config.yaml
num_hidden_layers: 9
hidden_size: 256
num_attention_heads: 6
num_key_value_heads: 2
head_dim: 64
intermediate_size: 704
vocab_size: 1024
hidden_act: "swiglu"
norm: "rmsnorm"
norm_place: "pre"
norm_eps: 1e-05
positions: "rope"
rope_theta: 10000.0
rope_fraction: 1.0
qk_norm: false
attn_scale: 0.125
bias: "all"
tie_word_embeddings: true
parallel_block: false
init: "normal"
init_std_qkv: 0.0276
init_std_o: 0.0
init_std_up: 0.0276
init_std_down: 0.0
optimizer: "muon"
learning_rate: 0.00716
lr_mult_o: 1.5
beta1: 0.93
lr_head: 0.00671
max_grad_norm: 1.0
warmup_steps: 200
schedule: "wsd"
decay_fraction: 1.0
decay_shape: "linear"
final_lr_fraction: 0.0
batch_tokens: 32768
max_seq_len: 1024
doc_mask: false
train_tokens: 171700000
max_steps: 5240
dataset: "wikipedia_en"
Each number is 500 + 50 x the weight over its row's rms, rounded and kept within 0 to 999. Layers, rows and columns count from 0. Numbers have three digits each. The size before them is the row's rms in percent of the matrix's.

# layer 4 MLP down (transposed), 704x256, rms 0.0264, rows 405-541, columns 64-95
102:445505555547473466514426600622478527503509515504488495484605536596488507528528641447527475489606
099:467569436487507415479450541487566519515580497482391456415454480481530612636500580538513495530468
090:502538486429509523477478507506528492462602544481541518473488549487486448532490482461457489482534
103:570534523553523561496419486551533527526460477557555479450461472513454465530489444521484432508518
112:501521525581515405533579410538504448353481533559445546555505507450531479443488508463491530576467
097:460491442556444504502519548636472535502518438532500480451500466553493569476466592570485541624489
098:502453500523541477486535436656517438535543542510470458481429495542485473450486515476455485434520
103:612525555469506557493518525483559525458453565562643548544485488520454583465526525490461497468506
104:520478421612454517511460543506593490497524438429506491580484518469530550536387475501544532622581
095:475542565524482474426551482471433451473572440509514430559564522478565535497561532499470456509419
114:470467566489407528568429463527489496590560443466577444585523509582504492560506473518507522443517
107:519546451488415478467566518529463464447493517487397455405509533530468447487526531406431449468533
104:467528571509543456531499527522495505470388490526569478582515540480572521493588427446409539471457
103:375527504551463470453553544431577507547451509419477535468481496483475505526425444544421569553475
098:466529505577439505453593505500519456518525524559501487419531555503418522445480506445519500513518
098:372413530436499434503420526415547444511512464578586483615492546477531591452558417497491442484418
112:489466452476485503597483543419472493489510598492486502453474512417506622571451507571519526504503
093:502443530469613450398467472425464546524464514509496509462543567544479502497531516410429471504577
104:513430388464514458524565513557499472455560514529457439503508528618520486471473512493546625512547
090:497442479501480502459571485539397472495483506474464576522517461465474470564521460458407513524493
116:489608501490556483488474470598462494473508562475545525538504504521505497511550501521539503595457
098:445506544557555487399419456468515405492433469535517487542482505583561444547483459456545498527539
109:535476547469547510544542513592444464505423412527589424509502519512584473482504520471412627564490
082:443446545474445434534381494560517496571441555426494570531554539538494526459532469509437473493470
091:442503522437536417412494431582521512493476443517562547520536423443545459542480489477494571408502
111:531526490469568497576501498538488504503491516569479490502563513491411488567523497536431499444442
084:514545462427564433532512444465484573533487512507493451541570466484561469499443477448532496524556
107:461452619461569484493453523423423502412572448599448537458520592521432555577461475552502504553487
107:508492580532572693482500442406450528469617518448541474414568527574454424479545519494465606506519
107:465479463508473496425479498431505447448549580519560498455534548477408522442422489618497443428484
099:479477503486553595461478490521561449511479450475493450463536402621387474499531512594503542519485
102:480528477572587440495476536465550516479382534548524543515496468468603499552499512506464479552511
096:511358473513432530533461497528502494520444487507574552511500510484422541378563451549546448567490
105:516428451491568503437591561546512475482505371444455471505472494499629464519463478559570519499471
096:448537486525466511514490604547575499504511527581482533509441502533442468496511533467519491490507
106:534639491498465560430473448573553579473527502485425534624488477542568463602502505504472457499461
098:540468497539460463516531509452617378466559462483503531499456497486544486500494432498495495530469
067:572472505451533458469502464517515421496547468443506495470542510540508445487576444550522554465593
098:568419520578550470457369460527477420505447590584544452590597586446541517430370545520413558581488
099:399530529525492485515522492511479517477495591488550482505486480539522518476568391495518552523467
110:475490489486461475616459484480421349470569502529534453606446527546523628550445530486538440545515
101:384468447543463570452532461525435468634517501584547526485444484420495532497480473558391513521497
100:487549414482500521500461460561387551465513494512622508538480430576441594587520487493596522494437
070:473514528526620507565496468502542486383502551470482492520559461396450558482578527476521568611448
101:486499524499485463532492519552461410543538492441445497557430399402520480488528533479538370478497
116:448556547480537421488449546445562419471475486448504581500547505486494563462468557510518402472467
104:559519509438505530522536513504593582530522518495534467514544418455526430477412418486481518440519
114:582577569587470548531517489485503459357581597425490553488452465482540483556406615450513486535474
101:413474558477491495462514594509534437479504514601460463419404607507572437449491511493428500495576
107:416537505616388520504503441458436474604467524428483485662475460505462565498460458495498513432597
100:521438604504508478517416576470491508616529535376545480499515479514411433507485504450428515536446
099:559500568447502434473480512498557568426448472502557431527478585505469430535507524505544574588572
100:473516610374447475541432568507508521466508482479547524540481552559494463510448473445366620530490
100:438513405451536417554464535514555497559501530479468477467431525465454458558405530467533597520601
103:546444478551496533416539618513500497460456536381477483491513516480487581485607590432527491559389
101:512471482513518441568393455454412503605363502515478461518535440490515541413456501426463496594454
095:636550581410540482549475523555528525539479558454452507496442501377533512495490527476499551439620
110:468465479576424527600529399500454486486439499498491552561355526509589431493453581508468565497521
107:487520510430451480422535446542466526391571501427546529556559432376509397457545464447536509384423
093:502465484515587395555502425535491527492570471588411432436530553425548497569460583473504559532576
117:443484426487568435493578468555537506497519482531496479515469440441541502490483470440514414538561
093:522474500507580431496586458455462486494556472493496453459486476513440496473406480420461485516517
091:505441467496524472512427493533540420549476490514452510529502543525456501542532541431506445458566
100:485484463509605545438513475485482470619434453444498542496558517432477432532479430590461592504550
108:481494493465549507521526460543511507417490517624473621602485571433512501518550456545506545519536
110:499485428549584490413505468550568533447503599519564426497537519545501480479517432590493447534485
111:520499501506398552514503550538394443505521530505553484526590538562554437601523477547548563574481
092:560418500516496464512519458586553453481483518557481504408539517533491410494479517520448513490566
100:467504641478480520562540451527440429565464514496514446474453513443425493513496510512499503493518
091:452556517480482470369466523551474564485484567492591471513505486580591585525471516495514480472534
117:462489551387541570440469513490514498545446414530520514506568452511449561486484464544489477509561
106:547604449516568508522382519546600565472488529522567510563532497401546562574481471513613580521544
109:459403537433523578465529489574538498544487562404483473455526499531480517491560465485437450514503
081:587553524498532543448469540539480454514501422480552544436577476514505419547493503656530490524545
110:502550435470539489480523589520512620445469436522482597450436511458502460571487455444500417416473
107:478376580515608583465539531463525466508528513481582536418576611476542490479503574517532447558481
105:456463508529482480554465454553467532470439532515489573502517607610394457542566593493426577513510
114:509461542494517547501523528488428503512521559420576477446612505438550466538556576540386419557492
112:472436475441449408522528542443483370561535475511501465470538497533526503487531421428456485510493
096:565481522554530502475450484580539416550423540430507541510489585449535425567510504506503510451498
114:502563465471489471538443488469437600520487482462432485565536574542543477448434477521519537517526
103:482406387450509513510657450542528550498489422421538534582568527507483558549502509472471525466452
092:546505416529484494475499555643588441484433507463592490436487506516581460471489608463507481551464
098:485578518460462450532453421412445469468540443520442558399561374557456434430500443531520454443582
111:466524515465482455479511470469561455526555519439466507470526525496545457560562609507498547437514
100:437495611443467478490478524492467539536469530526444471453439452458471533572512457487528539502514
105:468389499526480492529578569497459564544493496391509529473492522398557497484519440504428492517427
095:646508489429509550510594532478413446478537594446436569506504551458532537578556484507448450553491
104:599457535416499551477467443430468459445463482477510437537449573493530552582486528461455471594578
102:647535447523505490527466440544479516515548458501430498525473442542481525517511498553516426547482
086:610534541549573517466572538533508548532523448562456558600503443511472503558473511455428503537551
107:503408438395525594504611524470515456536494569588492487421442494490531546512483605510522529499573
102:496482560466484417550506552497531490535475466527477535490517517506501540490472515584526553438474
096:530545598553482478509586451506404457439506466470441459514450446518464457519491481529511541523376
098:362574555538502557500560462548540486482519522621537544537465469556551498524472528567494467471516
096:543502492543505419526541465450524543533477568521501547506630440422493599549573431509433513475528
110:517467503581422543438510589550562490510533518409562522534570504528495553484529511491475481530478
106:508463500421515511517461466464491487509542435452515472497494506504500558497437476502528519573543
094:481513536516511579526474521503530534470424453492540489433561591367492495508535474482558600575515
097:478572463487489562515469564586480394557496543464617492457571536521544423453402568492532435542500
086:553534480526485490508572505567569518511499569452527489494520452515485349550468549525481523397521
095:486390582458490499419524511534494548413557506549428507495516553480622514556542452556463586480384
095:452527396544491477478467470563487528503487568581533405622448412436411530486512487567526485590532
080:539547376469580585537425412494599515558560461516444497468473448463512552517521556501528481463542
108:505510537549472470456452471460389417464505495507464447580553485485469460558478478570507449464454
095:468463463478563557505506499483544564495471441442516525569599431557548519576501469516447569488556
096:486506538521488545497514466529443569490520537560547489439604494380470553531536515576383474509490
098:449442603558538468547521564590421611521521562495542472475544441470524458502534532493551463554536
086:494453460447510510453378591434426439432550432507512528528432443551456443571436532591492485400546
097:482536486515521547500527472524414420452400455461611437483422471552538500571482444577593441537394
109:489453420484604508511569450501446407453440554581486520474573538468534428547452500430498485462487
102:475548503435520514630544466541533531448546540500427503528370463552529507445470494525455502540541
077:408529546611439476512486518487549562483464439571561522482562577489546550518497515451451551568531
105:523495505566452474469528499576423476493518600493513528446374501465501555553584514489510412458455
105:447476552530464498462537567456491527450466550507577489411519431501532485443487595468568448490510
100:591525548536467498523477515547534524556496575480447482489422450422392500515558511495486477479513
100:492485541471423510552489501549458489470429521522534446448456469567576479457521531449536346518494
113:487516539565555540389499537514592475515471540485429487558430395457486453560516540457611526498527
111:436485497511577513559489511438565501580429640488530453535553545450447521439562446388443570517582
105:416430500542505478507447448524407574472527539459462522550567497598494494575500441492519498629453
104:463430490428501455430469597507503516541607492560531531530532513518493500525541546493445484528506
104:480486490622428378574572476588482443518477522513522536444553463557480422468501491575504476502556
110:508572348498493496495463639477506433526513478470519452471574535558491448511446441500543452562440
092:542496473530407466489464482508522504590580527433511475523601490489417571429546513487588530488566
096:429483472480374514468497400577436448580395455550516467623505464560522394354449541487523549517437
102:535501511592537572522533473593521490433494468506533481504517458471493433447489503536461451407426
097:534553502510461578501451567463498482557455542469367566482536448593529473471524416524495444544439
094:496522472494482541491531415482398445560574442466531436507541415471432561486554383495514510529480
076:478496520415513545460463503478424532498490421482488450534532482529498547481450582466630471473495
091:483542488444432511524481535493484465522584474539503510511523448466485423501420516501451516614576
105:472487597397443464464504478408519493448593497510521483504541448459574421523513520579431524451507
106:485527422524539512459467479553573430557499590529450499480571433479448586566485365447478501383510
099:542471520530468373524541481365587457566454623527454548568406553451560502447482503542495515494485
090:531477544520498518498506559561409508567481487504504482447449559544542508534506496495519518477471
097:434623522485462490461432533409522498392505559557533557454576546423485477452468449551516441419483
115:410503439420468431469476431546561470576526488554501412435535411590493455587541492429501473444430
092:439531407394438461457441543474469454538504446483519529416597451502498457555507544493515549516506
# layer 4 MLP gate, 704x256, rms 0.0768, rows 406-542, columns 64-95
098:515510400483599562500505438564476493506516405504535523578441549535474455479495439466581522482483
094:541460404478589568529578564470557546494521531461484576416506455539440487522497502495408401497509
105:516505492519499523497448512551497576521511501474519501450442508517545458488619507563515444541416
110:460528521389463513471589465446492462483477391561601494477490593526526543565547589499576475556495
096:497468528502520571519563464564578471605500426495427478451507488398532646525460492451471485379531
101:425413478410562467505565465430543437518543587498528549549512523453460524573552604463549440479428
112:524513425485578478561527479562505551466494509498486585489502451444523501466495518550450545519541
107:505540557550570481509507519511514578500470532474621463492518543514465486530477581469562561523535
090:511597492451409519416492452504484438537570460600468545535537489473512498476624425462504501496547
104:500581544538550440507548478472512545521497468603534515481477526491494423477558462530467478547495
104:448450451556501568452496547530443535584489455420515561535496537463485516592565497487554382469509
101:421420550524528539521446525518477565443469507479497416443494357477444519443630578486463446481487
100:541500417502517517483452506430544556467457491485485445514521416468516474494481540483559548595528
100:484580501552517482507426510469604473493536515509435525559552564514479478497421483492481508504535
099:456593501494489519569510508552658536601480470448476468688358522530442492576492502473525476512448
114:459551497611492526541469404454523466486526550413428556467441492523497416476553439531515467482528
097:513549473607462459564558428489432522485438566466455499413520582493564466467463432537499465575439
104:545499528477484456522561457476472531466587454531583521526472548554511550496508536515519481523513
092:581460470621508543472494447563528513535512487501442550544507494572512503666524446448488507604471
116:537476467455472511455521519556474575549478456518527532519542478508493420483495479403515534528528
099:484483502557556476465413527440459464509536531481451502517514512491506472484482507420577462639477
100:474511553538516533416456500496382433550520551425467440576441459512474494538542510483450540509507
083:602543415464458602477572579595480533505478481477558488564481540469565503503447430452585472518577
089:513427538497560546468392535559497433481541518437488545547559547582480480497487535481554435480558
110:433451416532573480476500490541590518482442462546495481525495478516508424479404535497526486502511
083:506549593479499549462422525590523441497478504543468479505409490493507463580451514530496547459459
103:453630527462523429481522453489464482500537517491445527466439529498412545520517506397568565503439
105:526540555546542518498531501512455511481532423498415484522558514570452486541482601516489548475444
103:587489517390541472523441440536384514445580530604538471457603446587516507520504524564466498510477
099:497496544530550465480493498423460495530493502530458511502473537442523549514528540417545565570510
104:476561534528552454520465484569439620452560492508606441499434555490555509507429591574495586531481
099:553445502463586503461488615465425447544482444551547506527518558486420453607503437489398456505456
110:430427449519483490537507519444455429511513376478476423536546463393566424444539558398527468429443
100:404503509528596514455415411490419494491539503416473402468424462455504516527518518483484403462475
102:480467573548556417448493492576489440424517504490492595615595519464505493534546434568523464548529
097:494535538467476472469540532443563528531473490510510507430452505490521404473489527469603438471485
069:542612529524528583528500429490529586535521485397477508501541573498603470481487528526537437532502
099:574405534507470504515561543512485589535452530503545524502454481477469487578501446528519497485530
097:461554435558498542491563471580451541405509591451422470406495536408497450461496539524527402548594
113:488441419452590486490483447432583513520434478405611494519570520531500572547584403512548459607628
106:506561502457497492452581595484535528482514473518464495401442579533516571534508469466514545488490
098:491514596466530399502609472534489442526501541565492506437579506444493500493563600467523500557498
075:536521478452513514548521459476542475558474547428483485494550412536589483527509581476474574523470
107:521534487449494408567471502497469487563553518446508490453484426386527523546521579452507379566451
102:436523512476474446537436484600463481512491499487520495501574441584493397554353516518456531571541
104:558467557409475468567595477553535527631508423527573508463380480474530521512364456396546575505394
112:575502480478468479512489538537500574442423430535583487433566455502498580415490482530597571505436
102:446505455528545583547488509501507490584530494496531428473500495524453473424550493486532568445513
112:507469471436557533550510578517470554414545448429504419489540531480471458542513551487501454489516
102:486558467527408456450515595532568512473535526462535422525523489499565473461474565480571551497422
094:492484528630530535578487532495565487502475499472551487548383518455584472508531535479506515509497
098:663484460630666464447498503481560568578546537511536451511556467452561576469521476511549402425479
097:547507519501469616468531526539442486392557472460493407598466443474527495472626519495556417575478
100:518520494443594487579596497503488469534451557451527537512545457548449425550466486520529462658483
096:510519522503601501575503397524518539543500588503444518453542556461536427554505563427521497527526
095:436448439393369522451586471525430514461570536462528488481517449569497465518482508514525524360448
107:480502550393571353464532455495516495466436492559554425525488450503452578525493478499514499487569
106:435445491492535525587563568531541574528534577481523540492444525545516519512548512604490473557475
093:521528534504502537518487541444605538539575441573430484503468483476561430427534491606496479454498
111:477494453520552516437470535504523484543507556498489413442551455494476546550604475474504463538512
094:492370542520485525541499556558557494526564447450489584601561468451541569423436523533553487534505
093:491587513554439523538551538455544520393565524498511515551465537496462493489496465555513542557484
097:503457507428502498471486531481532468433472504495494489583540536479417600474527515487561505563546
099:444512583539497515477491532556463588468518582477498588526512461512532505445498479530471513508585
109:504537433506545586509469523448430486527429436563487560533547537551567473376524528508540473522598
108:596562458485580445500507475528517489502417481488559467464535416468515414496469475531513523496521
095:502509523429523460539495471498481485582462480469553477434506478533433514497481439493407394500476
105:490572424479539549529457570413447491463540491617529455495567480510490458526412524496479519452512
088:547493531471557560540641496405511531481566480458472506512557501599506604507550520468450481510513
114:515521416560577545478529568492499493513461551568462478413453531470440521607544630458466446474541
115:531598515450555573527427472500517474389446485492532518578476503550564442467418557509536538480469
108:585540489509530562484511513485526510470518501417430405557465496553558546573531515468476497537595
082:532417446500467508500447398536557475487390437515579461559572543506584570497484569571500491463473
110:535461600485435423482587526460442442528471480375386507448505482406504423483464442518537507525449
100:490516446516493531558507535511491513521531441452589526594528478441454550509541575560508569450421
113:534513446521483492497509427474519517544440512548452630470594572458458523476509502585460560572555
115:494519532528516545447454497513493498535426469475554539382434434482585432450530399479418543515532
106:465463488531524519448482482513427524564481506487566455488534471564444518604454421534463516490480
090:471495441450446391476502415546504534456538464517610521503441552560467484458525509511453603522408
111:434522496578557470601532527559507516479551508480540478518527477594521540577521416553573465582542
109:494490540539514590505593515547566509538538435546479481511426508560461545395470465528463447498419
094:589528459534518545495499524390468499530573468496417482500503528533471461550436422508526483531561
098:459441446539490533501491457485553492361497511538631515501547561514499487520470536569549546571469
107:572563407480478545447427510566498497507514580516447488479544523582451533560452465437470498571494
097:460458484446489484506515408489519481545438547536452578594549478446470425595491552435457493481530
102:474470537507590493476472471410558449518462520396566582453582513526560511545503511400511491492541
096:336590518546531495460505400480510510553473461490565517510385541503608387363452597474554573490596
103:574490587559529482517482590458509540467496512473481496534469522468547552488645514507425460460452
103:465512535520564510547497444539418558592555483476380533525495539440519571543551536511431501517535
085:518524503490533490476466506554524590564485480515502465496460471547373491503503450439476554543519
111:434574510508435475511481479539500421513511481446565522569511441539507499455436538529473538513416
102:516483541576590522393553613515487438624406589439496485544478496497562517487466492544497638591596
091:426459467608509446478503401447565484452413490524503501542550505519483502583544512467586499600491
100:457527608538504526536506430502562450516496454530519408561586548495426473503484520489517602484535
098:577524470503569538568442476478495498557492469469568458462473480416492607569507488504546552520482
107:445509405497454488515533487508543506547487526476420492412532454540483538531475558460505549531558
107:386584545499510457487548481467527515564442505481564490428473466484505468575512506533503477531462
088:427414556491528511430459465439426535452559552483506442531489549543435466445469470511481506470532
095:496440465493484556477434429429514373524551501499465494474465511472559495555563524483467375571448
080:507545558478445556479495432518458605495547532456512378529470379440428529522490443462562516519372
097:578549479542488469409491443509457508531381549399552564473576510589567473460516507503450472536491
100:575588491458500487521539436443491471520467534465466451531559507394584556500567520481501455445478
080:428533476467477420455500538495554487555585521476552508457448473488483528463476466448507486527493
112:631514506440568391566522411526430508476519483554483456472569528574480510520450461514556567506482
090:556551573491500440605491517371530461553434369532464532488518513443582497482554516454549497519521
092:474504422483527475497462535610458620546392500554519467380497463559544487500424493447457490545573
095:557469609502559524548518473551421522522480460497432488483481455437506469436461523469505420546550
087:507462560521519434589540430458503605500497548413495448410525504522514503513517523504500553610413
096:480536503543570491463410486483546617457478521500598487523427495455463523433493550506498553460569
105:427517446493443575360526469538507548452584526535525462485529430507439447488490535495501469488578
102:456433611514492434439468500412467465530600532510466541530485418533462448527533505556487558596583
076:465572490554430460415440508559533564508452555574458490453538452479517466571583422554572467451439
104:495566493527495477507447505488525414498522450532452511442478503499505467615513403493453564484497
111:475468541613521451505521481420524491521466408396502431533457501502567593532525549489464489462593
102:451504420478472473392449538555527502444569585467477458456513469506525473534440428443500434527504
098:603445507617442471519532498515502577356442484497467453425476535542534487574511414530481501508485
107:508497403506446562559413522434447558501536486454494501421507475484551509464488502408477482527429
113:447530463481520544526526562474545498443515550486480564569491501498459542532370597524436475538471
099:521485545544489493599532417544432570380478468491524494600551559468547491502460397476489445556504
112:511483428496504529495459490452542450559421459439484460544518427439564536486485522507506463417513
105:575501514488588557449567540498510538523490518561535600485409508508564432440489531543496447337447
113:521561537568552460491552561479491496468566463395529445523534485551389496462422534580481437427457
092:599487589395454518571524575443474488519532445557480455435540458445519488530452557486536510454414
097:416523570487635473570460532559487436534440492438497458435438540517612499518553522494563497466548
103:548571494452551509538568537480475461433477530434529455462457570444498456469528428520476513558580
096:501594485535490424467457455508523517533526441485441416417494503554429459513558492459392450510474
100:533610413600537467466536570436554464468489504478331475600407459504447465473499522486567496483461
076:470505451544437637585499538496573431526458452530513523492490458506521524493540484518498614477494
091:507482510491506496562572574583399401613564537470493427467542543362532533617491566467474520514536
098:534433470486503477477473450555535508446504521462413457534519404532512450510474456597482514467479
108:481490550452542536504529520501462517463492406515490487447485577524593444488377460621497533582494
108:448480485427630496457483498436506517477505509565584542494475475606578622512546472547613488464540
091:532532506423510497406559488426564394476532549512490541511520539492494448410545498506622464602558
105:506550496461556433513475509455473508504509546465581429575450458407462576549426517440588502505502
114:598570496374586456494496551527442498431547511473567488462542531515500571520505516523581427458388
092:485595580541561508593502522508450532514555432531497568587562512479525482388461357559425530476518
075:437574451542508481556534570557430493609463528456534433555508538516493518542463544510489470514454
# layer 4 MLP up, 704x256, rms 0.0789, rows 406-542, columns 64-95
092:568468435568524502461523486481397527428506359559606486557552482509501547442482452430586546501475
089:427499572519538512547540445483468474452492570609516474508471590435485520429496602524474501473524
098:476443534433473513499514569487567477476438454456519519493534478494534510558487508449522561567531
105:516578465550497504466464511504414503518516520518480488439542524584531581499526556490432558484544
103:545524482427497491481504475453491501523521562588439469472553552506555466499538550448527535472477
096:439440472541447492504491590539631569464545462485584517626576447527503523479495484515489553497438
109:444444516496544436541492426499516480588563473480449432481543365498474476501432572464506497574485
104:468462481541567580527506589500544540512590565563512489474523580543449486499540619472600496484504
084:544598445586498545578485503607592515498511469438509478558545507560517438585474622516537491410461
106:529497496534516478515534562490519499460603502546471498536535571468534531538517527520576388428472
106:514622448520507561517510495465544643522548460516530492642440574532513504614539469484454598432500
100:476434498587470461535473465470521473494598444520529516483448515568409505519465505464502520376496
097:582510477458570438502552507479475494526487525512490428546476405434478434550471543555530566466540
091:459501477549468517470498444522480535417479528461632435503481514535497482472519546542459530480466
095:526525506444495459553460522421439462501505474476575617487523431513378469518406517492511611497502
118:435436532447493389570569566563491500440556508501437480508443502419533345523537439487495524576489
097:570566482502484489570531460695409497495408530467422472449525433482528583473541496614530520399501
101:528490457490496508506487586466467509495457542453531471546452561538522401508473624508457519499428
093:512489476597514568543470458572526560506418544474570423359541446511417508526541541416582514548493
113:465547520562464401516478452474561573460559424436416531493449557405603508486562423549435494498539
096:567547479482499447411491488478549518515526581429459509439501594482462510471506555411467458416458
100:569507555515554432559571514478590504506435488560567520390507486474460520507470506438484416504454
078:580473527472532601413419468487459509556515530456505554534494474509448494600420461540542471483531
090:469474535498523515509562520473469600504520508510504470474491592528554492398423515524488537457531
111:472582513513440545510491532487497511486545472487489388477539485513548476454508539493499500478591
084:536533435547471523521504439522508477489503484571521522481543544469534473517543423425493502561519
096:465527406550511527536484543517455526517462432502495495472555569491498481530480460425432504537501
103:597475432459538474485537505577488597455472483579471450559461447439526557517596470553534470620521
110:425580457657508512561581586473570461438551413471462501480521512479511415450543421464567508538539
106:508497461533403487567527582478516555502433508501535502513625509406566499463444559501399418443505
105:547443469492613579369525486547410426538546491560423497580610508600466566520512577506563524499508
099:454442604440486556482452457583425540468459518532410485475589479488396563519525507428499528471475
110:553462497382522518604500436446389536533448531554387526529480642549533478492526441459487571519472
099:486425558573493507550468450443473501499507522592496585395538427546507494446489462512482516495465
100:486516550510583569526438524430416405522535530560502534346499549529484515419521484521555496526601
095:475464457419514539583503519552430434490406498510559448507439434484506435530477403414511455479523
075:518445473414514425508644568464515504568452493461522452453484468477451528470534510525477517489466
091:569482459401549434482523485497459475489511528518452511405467637531538516480486463471525487454448
099:485461440513426526520393498624521471524500511502456509482460529541445554490597458507482487486560
109:587499514488576563457540474506515536573456508502506480466463494486580479494545449395553500557507
108:511546490482475461568408507485425524501445483505460547574468490463407463406489481543532439581540
093:321554455528451461513554493561575466443528581516542479475553462529523541507500438489529454455467
075:557505502550562468529423491516404514427524524521514529459502444555367531501533451430618503479500
105:498567443507459518578457529466532540547496517490491443502541546453538451411591524518552518507426
114:535467421485449481517456535520406510454541433537566422533491496536588554478549501510468644578499
106:548465493516490631505475474503442495466466530503404556547427463463471484454554547534505513528496
115:434624434555425500472396497448442527468486395522518531505499511523547423453459465514537476524473
099:536481501455633601536462563516502501483465488436635532622581536500514503519543526480449564491518
112:446417471452507515546372587446497511521478464506588526550584496528469556581460611479442496568439
100:523479523495505594430527514502522511574489575556434394591502394457535452488524554567480509517509
097:576531504556518503569552501523473530551506503457506450597476426431485432513399516522470480502512
091:479577436464595489509471406603523548529573547427635500528595514493579566463479430489600596542524
099:604572485459404520500572552516502484486492447521494455497551521516561606487511417461581525453451
100:520545464505501601535438530425514508423491479406592427496463534602483569528477516502473509538418
099:508511493546450495522520504589548548543502482539463467471498579564533512450490441484472479449445
095:444476515554414421490544415476513430503454465525517587489467523498575457432555463428485535583460
104:531566497573543600389552490557516474532586603589495481448587489507470485456539470543581538626492
105:501464486516530591458541531516554423466580553577545472519425481454505502394510479517609529436534
091:483541420484549531418583528511505478538493491410541479500451543516453531500465475389596450519501
118:507505518526528503467503486573405507455431576414586481626538508531417424518409569540582468463589
098:412473483500449545528317460508469526418465530401492455547442466460468461508479469417561441518558
091:459569516465491526476566576536530497478536521429427506539441435512481471452536517556447472514461
099:455531497464447446600565467540484446476399416440607511541444537422453384589580562497533521523417
100:452590489570406497567432533457506577428483513505461391521514468610446549443425555601546527499471
111:538485524486472484476400451480604586541585554446562569575408479483490556582489479558535559495386
118:543453455518526502419402419441479577526524501535534535489434483549531529544496568461446505492506
096:499533474497489484531437596478561440476514443426530448571534473510490535424467496591480439578460
102:448484605457549481460463501549497512415612477480583507471519579436542495490482462437524409530498
092:508422477494449423518385528363504591557528471467499469485493507534459506498490459441521475442490
116:483505484425473425464490532482526538480460514502525545477511599525504401487540530433489447547482
114:495477508473416407432463505529556539545505551490555533453452521517518410562494407494505479531610
105:454490527528527589469557599497588479447500476502556587467596498488498414422528549538517442477470
086:554498468508395443432587567659510600538488441450417483525432459523498510494544466540477523466523
111:495452476498483491574472487493456512508511525534547428588521507524509610430550519533540601502526
107:497365535464503431514451542596470482466535464535457457408457496519481416491557506518456409539528
108:478462557554580475442520624486465519540553443429516524526476460515526483481478527508565368470537
119:440491561463461476508442460569429492458469521495525484443522527493479438460480538460436521506487
107:468610444539464488469487442509484570512476574506559526544514533594544455546572487520545434489514
097:510478462486510489527501486439463499480557527416538489502512527529496491486544509467502479549550
108:466534504596483555580430579537492496500383545499507529503464478555472448508521529438513629481467
108:554590512583578436535438502442468522473471491515580446482413483570482446364618415498497482486471
091:493542513470578502482486521535538428471498536526407546423525568566432503568477444476501460447546
098:443502524498467471491512537518472503495520607545405484455568508483627472434622526526524460570530
109:494509484568556464521590458490507494552468526540428537540510417423497467511481527544488536494450
101:439569521509506578572576444485596477469504497461535493538526500485595374476506548566529556470463
103:570580446474448587494475450518527494365501541555457536531462512503538540514482562573468522602453
095:501437519448515550489477468502561487517591397486590550532494478512573410552427571509469451551491
110:472422611438515570511477502468483523505489501532502533496497389495495430544586562427464481495546
098:476486511498492539475501519488528495436498575524538414558558425487477533424496529442541526496484
088:489565482432494504568520490431496502514474517474553405407533498484512521438494509580482475508445
109:537538497475486470454439387483579533393513549423476506464502548457555601510518541520487590617514
107:538543403474394539571435523431495534517423506484501533413537524483512548500574617538524445517534
091:528503503515436549594499518574534476544412531516447487432579479466521558464595422541541365481520
099:538456570420539370595543472492478428477481491410465503470512574536561596573490424471494498532504
095:487457548546472535492520464475558601368556459492467550591435559527497496460546432542545480405503
107:462490425469501538462421529457401481493600505500512448440459468540405498503604601464546477441512
099:535579527545440458474520479473539508499503485548504538404447448577490510472614589447422489615500
094:498499424487425492620388477495523482562505447442510537545473459609465561457448578477564519497515
099:503425537423477500633462494527563525501500584535477499584512469493407487485503564490460563456487
081:461525609449519556519457483412516566523563568510460426471502438507545517533544513521511511554581
095:569598554472443521521511462542424468542475522518544461544528497500561534552474465425585435536553
103:463519567524460553519480508528521486592457486496421546548491543459493485493481490447394438531520
084:580505518578539544469555590505473482594454528427573583440598486446461356445471460433499555402488
113:462560482543463533453472402430432472499550598478493660582432543462481508540451507467490453449450
093:569543588504512498519462464473501581498524478432477421461460505495490452490556562356499511486489
097:525477434472483519578503537498531484442396483470507438498505457540552448476471425539436495532555
092:464454442502567471410527511487499562573479472536561521564422591505599535493453507539475543535514
093:502529590529543518487448448574525558522440497527480507514548582485579560414546471513518497529513
097:447502469421496428510514497438431490429469489504516573585442488516449492483513460530520475461509
109:481431504526500523478487507574479604473501418484572550534490454534643497469550517543475507472547
102:491534349541515540425558419514399469500528521520608487517451546485514524531587468503545472519591
083:564567481475440536408424459539545500507512569545413480495530480506430525568523480524487504464451
109:473402541416485477518514500432528472491400428426597493473556462514543532457499515551492514535601
101:519450471312489497498475458473519551417481403459501426416406559481533488455496475477439519457498
101:494486452553568466625530472474355407471469460553545444480494479541379553464592471528525609527404
098:548529367467607568446442538499516485433467485426473471570459572425529480495422520427495528491452
097:446517495537486455593515377572491545475588497512457452486541489498551470579556487498616560439544
111:540507459540476579454478426487397474561503486467519487565478434482456536476569512469510585484470
106:414532568499444468489561540512559533475550457491492528542470484481485494443529528516536532404562
105:542477460514451490525493407498545509550500570515508495409495574519567524527609505493502546428455
106:461462521526468566572474568442519494438547457496443498404436556455495436531472491498490493544449
109:463476467443492490385445472456456406522571551577550555500445503445533496493467517462494461486503
097:516464486590483504491519485498554606449394438465521519556432422554514404465565553497539606567450
099:491540455486527448507482503462431529488527504476515437472484552533548599506508441537608553448577
104:435493503560570463481587559504549566456466463648501408546447492533520525504546495481392524481492
098:605497425523457541433459644447493485515488490556544518525403453475489655392459515551569496460477
098:505512457511530441550516502414490576497539473477512553523521563465571488516520592496435489578513
074:510480480499490475538444534547479502517406566485519529508594427457542576449492531490473414521450
093:505521474488498510420508628553511479438456522401556442540476480410483562454532585460475483541514
107:504513443569470504491491498466491403535514520565404543505539500539472518540510456504445427521492
105:517525621607471544557550497443475510447488602524473529527436483509553455365451506463619441606515
105:462506515522454577490560466575538394454475466459611425565550454482463479498468536539569489525517
098:453518487569436491481485439528511535526580546452547474507508558501463503451501549533485464506545
106:584464551542526448478432530625493475500492455438460564542553524489451495575559514504391503459493
114:366480428429543450454455504490481480426536499608560429465551509526457511535518484492547449471425
099:500448519535498536525560453484417495359541496523529365513488532472579505420526546504477522473436
083:473462475516504559503526544523451500595446460559580519441510629473523422473514476560510447548450